Part of a small language model's weights.
Size: 8 layers, width 256, MLP 704 SwiGLU, 8.07M parameters.
Training: a variant of Adam for these matrices, 397M tokens.
Each number is 128 + 32 x the weight over its row's rms, rounded and kept within 0 to 255. Layers, rows and columns count from 0. Numbers have three digits each. The size before them is the row's rms in percent of the matrix's.

# gate: layer 3 MLP gate, 704x256, rms 0.0485, rows 172-185, columns 192-255
# up: layer 3 MLP up, 704x256, rms 0.0451, rows 172-184, columns 192-255
# down: layer 3 MLP down (transposed), 704x256, rms 0.0444, rows 172-184, columns 192-255
gate172 107:109086132100082169101186125156108112101123076184120132129190123169156149181200124096079122097168102165101069087165099120140117136076172094141075110174141101152114108073187151100099106159119130
up172 103:161111116191155056134125151148117119147111118121137176014114112156092130139110175105103142114107128123111160120104140152169126081172049102139137103102125170112139115087117122169084183122098092
down172 099:126069118123116124151109118154102105081157087121111158094122179165064111154153152151080114177154116182132102096110122160145132101133090107096140099194192159135149092109173137121092127092065140
gate173 101:153151160165110119073064148123082132041101103095153129152119153146149156149111134145104087134083159132125147114168090096110132196106097128160114080071133139121127109189144142164163112093174186
up173 098:113115174115109129168086083154171198149140077103124155127123108153099117144115105084164148135092177126094127128175080128116123179149165143122135118128081143178189152137157135081169168174128155
down173 100:061083139142090183070130151143132161133121184154176126137103140092098146104147095142099127126129086152114098176172113097133117156135122075164106136122102127050117086095104084113111163090172054
gate174 088:157086149141092130122080097121112187187104179085118105115093151108112202143161133157117145169088179127132083113094073115140109113160117141181176058145099147113145114076130132092138152141153135
up174 097:113161164151170104112123118130060120145137161135116110126121062161143161127092084152093164124163125147129149177113092059069110119135104121082114065111155161087219132053095147107188098140098145
down174 094:136100109155118188135197103126104136127101184094077139130119154141117172076138105094163148079039125093162116095107160156104102177132078099117135119081201103119158139157115151100079104153043080
gate175 098:171113134103155149130155084157178168113163157116124090103117104146184122127135146143106083133093151201095067180142077136111088142154129152167045086073169104133117139103118121173162174135064125
up175 098:108144118089128132133152138093159092161113152171133077115104129093097152111111151156164188135130080109131156116184160129157146085117126138092091147121106164152162178125183125167102053160103153
down175 097:110133138151146128150128229174086120135108174123146087143125118176153132184138159101107127103137168175127130116127145097097132064097137151138141154176174163101140109125095129159169100118146108
gate176 095:109154146181159095122078138119036165104193112155089189065137105134139115109175124187111106071159167126107077133077082131159087110123102106203103118114103131099089129122197130125125104169142146
up176 094:102093109132121107171116142155135123121095148120168113143195106141113089147140137115148161092179131101109146129162182200145090177134195077142176131128120117126107140147087158090044167116037084
down176 097:146110114176139093170107160112114097077150131228099145089194161122150136104134127129137105081187164070154107108150095139141128117192140128162148157135085111085130150162162181146144115109196135
gate177 099:139127073136108125137139141132158155121115140080112117197117131179142112159124106143150135179064171151145113087131163113119111150185193088152116117101173118105158136113108126057141166160121113
up177 101:167155102176160117100103142093197108207148138114106126150103158137141087125198125132141115176115174118152142097097096131077150114114195105154124147119112165168099098142096141158092093165129146
down177 103:078154157113091096086111147156140164120062120126140235180144136149127138163109161075156152139099161110137142107141095077109159164156105109136068080167123092130129112105106156120076128154105109
gate178 105:177093132106150121073117167096065167115158121128107108069183144106142120169147090151076152107128140078085155159160126133144129108129090103146139095112116151110121082084108120100134123161100143
up178 105:117110149117056096169129148178127165128108064106182092124147111144154121143140185130156172141098098204109202154064197086095134119048108131173118160123140073058133112151114151091094128131132138
down178 105:107105091138167119145112056118142157131156082177082161173088065104136142123061108102129160143113149129100146202111054123141094132110136098081057131151145146136097165188146104152120146109100072
gate179 104:114077124105154130108172166101182153101119154124121142144205110098137132177108084113067157120137133141104107083163125139118037094111140103124096081125090127099117101151123127108167131114082134
up179 107:161122067107076172138149135121144186169131110087118115173076129110166155141151170112122067110087080154152087071107145064109146106132126094136174121151160137117137187156077138096114101203115099
down179 108:109118102122122127132209126135106220131106103136102129148109121149116199142169143114150158119104050197093149035186140096078083053155162060151122122128163125129123082051136131098092134145070104
gate180 105:104137145132164107105156117137087206145181134155071094138165146135122165111118093131170120136196132062167172134140130138153172132065179122147114106136129117071145145172080166120129167191174128
up180 107:123137121140118175138197171167140172199082114136102131114116112149127059122125168094140122061141135116157133186177136074097159076104112159104150151055147101143159116151092140152115149141108134
down180 112:183116190146032117132103146097098117131096124125111143167067118170121118119199155089119145121051120185068147091152119116139149167163085129137104167129138102200127090137150124149208126120061072
gate181 095:137165168185152104122126082132097129142064140122130104139143185131095100120104171070055118129167150116191113158181092173124113123143147168138107114150122163170088147086172093130189084179112124
up181 096:087151134134121113103165105104064163104089122099150102080151098151085118138119141092222129127131111158134153174147106158186098139095118132164116022115080115177111166103123163112210139117165111
down181 096:144133160095073134138142232162155130099131135097123109104110131124084119107142091099172116098105077121104118134094122116153162189094178116088179161123130153162143128148126109112115080162097164
gate182 097:162142131124170147112116192133190147193074136139158124127111104161124165183151136068139131160091113135133140112120133159120166142126100107107140097113190176115074168113086129178111075124093084
up182 098:137141141153193113176126143085179078114131179129088160132151091146190181115158106136125139069116091154162157094067123086162157104095098155064154119143128122116183121095161139146125071111131083
down182 099:097113142087126154176136149160073156147171086168124086170183138128179100153087083143071192097187154132140069142152081125135102090147086144150102129049079153123165077137131130096124164141133167
gate183 096:150108157135087113161096108109122122113116144074122069124145128122057160175148095114077121187129138133108145116130109153126172125129130131103162085118136150117123114130093154113139156154180169
up183 100:168177189105118119150177110112151158133168137114116171145145109144118116125124128099132167158090142099106085093083117120085126146133227131150144091119126150172085118159105120177150124121099137
down183 097:148116123098128099135145067086144193119134140175139121114183180148171122164147131105158125166114190170119127131130147172169144098130115145107162107161097131064172118151093114162160101112182151
gate184 104:107186137129108084161100162120153136103191137106081102173152155117119100142118152077186062141070196114149132176117092049120145150132105081129166160122144128087151210178157086179166169121208133
up184 100:133092102128126114162085185099091090121077108132153149105113112110125113129119131153096104066164140132100091190027135159150143112126112140185134140109111145137112123121092131075099167116169152
down184 098:122127164197086103104110143089174137129143155123082112114105119116170119149190143102079067069147144199135142133076167139096110098124174090192077136164114118133100119111106148129097162138103155
gate185 095:139104140107103122167101114164141170140035106153130106124132139125123091121121191103156122125114094210103138090135143150080105181098122111128126119082166121088104171117070149133177125135166110